Each number is 50 + 10 x the weight over its row's rms, rounded and kept within 0 to 99. Layers, rows and columns count from 0. The size before them is the row's rms in percent of the matrix's.

# down: layer 5 MLP down (transposed), 512x128, rms 0.144, rows 54-64, columns 64-127
# up: layer 5 MLP up, 512x128, rms 0.151, rows 55-64, columns 64-127
down54 095:40 33 48 35 49 43 52 60 28 41 58 63 48 41 52 35 62 58 50 47 40 43 44 53 52 36 62 44 54 53 51 44 52 42 40 37 56 48 52 34 46 65 41 33 39 55 66 61 64 45 47 63 53 66 65 37 59 55 41 32 56 43 37 26
up55 083:54 67 39 52 58 58 51 34 68 55 65 47 54 53 20 62 53 52 50 45 63 44 35 38 41 20 62 40 47 50 53 51 52 57 50 60 40 45 42 48 48 35 54 46 48 50 45 45 44 55 53 41 59 45 34 61 59 39 52 53 44 69 40 38
down55 089:51 40 41 48 48 48 62 42 31 37 39 53 66 75 58 66 47 49 52 52 50 67 53 60 51 56 35 39 50 61 28 42 31 49 69 52 42 49 47 46 51 46 48 71 49 49 54 53 41 40 50 56 33 52 18 52 54 48 60 50 67 63 33 48
up56 026:59 47 39 54 62 46 34 34 35 28 61 62 63 73 48 33 63 37 74 55 59 63 57 54 44 41 59 52 56 49 73 57 33 62 45 55 40 57 60 53 39 55 48 34 54 62 48 53 51 57 47 55 39 48 39 60 51 40 41 53 51 52 35 61
down56 024:47 48 54 62 54 63 54 69 70 50 46 42 64 55 54 51 42 45 61 49 65 62 46 31 50 51 28 46 37 45 48 44 55 48 43 40 45 57 43 67 47 41 52 61 43 45 46 50 43 60 70 52 48 51 64 42 56 34 33 65 54 62 51 51
up57 018:47 61 52 61 49 59 48 39 40 30 57 56 61 60 40 28 55 44 67 54 58 52 39 57 49 46 66 50 67 44 73 45 36 61 49 51 53 58 47 43 36 39 51 38 63 45 62 41 45 55 53 51 51 44 34 62 45 40 41 38 44 58 32 53
down57 015:35 67 55 50 60 41 43 63 50 56 41 41 49 60 43 57 61 42 37 60 63 50 53 43 36 55 30 47 56 58 43 39 73 56 68 30 51 49 53 55 42 59 53 46 40 63 45 56 42 46 72 54 56 52 47 48 42 60 48 52 53 49 48 20
up58 097:54 51 48 53 57 42 42 75 39 50 47 54 45 47 50 31 50 48 57 45 61 52 46 44 66 58 61 62 40 49 50 46 51 37 45 42 48 51 52 52 70 48 51 62 30 44 47 48 49 54 46 46 44 57 34 58 64 30 44 48 64 41 48 73
down58 098:25 56 41 57 59 46 54 55 41 43 71 39 62 39 53 49 45 36 39 47 52 52 41 50 41 47 43 41 70 67 43 36 45 53 57 41 52 56 44 51 48 33 68 40 57 30 54 43 45 39 39 51 43 45 47 41 72 37 54 65 59 45 60 58
up59 103:56 77 71 45 44 66 44 58 44 51 72 54 48 61 62 38 61 46 51 58 53 57 64 44 46 31 35 49 58 29 56 45 51 42 51 44 53 37 62 29 44 39 58 51 61 32 56 45 46 56 48 41 72 57 53 61 54 54 48 52 45 59 52 46
down59 102:41 45 30 60 40 65 36 39 57 48 60 35 51 43 46 47 41 38 45 49 47 48 52 59 53 46 36 49 39 38 56 51 51 47 50 47 52 46 41 40 41 44 62 37 74 54 57 40 56 56 43 29 57 58 38 58 56 51 47 39 56 42 53 39
up60 097:46 57 38 47 66 74 58 49 44 44 53 50 53 45 32 55 74 61 49 55 52 71 59 40 51 32 46 40 58 50 46 75 58 53 43 54 45 54 45 38 58 45 28 65 50 52 59 49 38 50 35 56 65 51 42 52 52 55 30 53 26 55 50 53
down60 097:44 37 38 36 60 55 53 43 41 50 53 37 43 37 37 66 45 52 47 58 43 64 52 44 53 48 59 23 59 60 47 56 40 64 62 54 31 53 58 45 61 62 49 40 37 48 53 48 54 44 38 47 34 56 41 52 46 45 58 53 37 42 37 48
up61 108:62 50 48 33 45 65 39 49 50 35 44 61 63 62 47 47 52 50 57 59 60 61 36 69 44 47 41 63 56 45 72 65 27 45 55 42 36 44 54 58 36 44 57 39 57 43 59 41 50 47 62 65 50 48 56 53 34 55 57 67 43 59 42 47
down61 107:49 51 45 34 70 40 38 37 48 43 56 56 47 48 53 38 47 33 43 30 50 53 55 51 37 33 62 38 26 60 45 49 59 51 52 51 38 60 44 53 47 66 68 55 38 54 63 35 58 40 35 62 48 54 62 37 35 66 67 42 44 68 51 57
up62 090:44 43 58 54 49 55 47 51 60 39 58 61 48 59 37 37 37 51 53 51 60 64 56 50 64 52 63 41 60 52 54 34 28 56 47 59 58 49 68 38 69 54 58 34 52 49 45 50 60 50 67 43 51 38 44 53 62 36 42 37 45 56 41 55
down62 096:40 53 61 54 55 48 58 53 43 42 68 60 35 52 69 68 59 35 58 51 49 42 72 52 41 40 46 51 26 35 51 71 65 69 46 45 60 49 46 54 48 57 60 54 41 33 45 64 61 44 34 56 45 56 77 43 50 53 54 42 50 66 56 55
up63 102:34 54 30 47 40 41 43 67 30 36 44 36 51 36 40 26 35 36 50 49 38 30 61 45 55 47 56 56 44 52 59 52 48 56 31 49 56 47 58 45 61 49 47 37 51 41 70 39 58 58 43 45 37 41 36 51 59 56 38 59 60 59 38 43
down63 101:53 52 58 38 36 55 45 34 49 46 77 43 48 46 51 41 37 74 58 52 42 42 65 47 32 27 50 47 47 63 56 41 61 53 40 47 28 52 59 48 51 60 37 50 44 40 56 45 48 56 39 53 38 54 70 64 60 52 48 47 55 51 58 70
up64 104:43 77 64 61 42 38 36 37 37 42 65 50 45 34 38 52 60 34 54 65 47 44 47 51 65 48 44 49 47 54 57 65 53 54 43 52 59 58 56 57 55 36 46 40 58 42 54 36 43 69 60 25 72 42 32 47 46 58 62 35 49 44 41 52
down64 103:36 39 46 60 44 55 32 61 48 49 56 45 39 41 47 57 48 54 53 52 50 51 48 51 57 54 36 57 43 53 41 50 43 29 58 45 51 56 54 59 55 67 48 60 65 54 43 73 40 50 51 38 63 52 75 46 40 40 72 49 29 44 51 63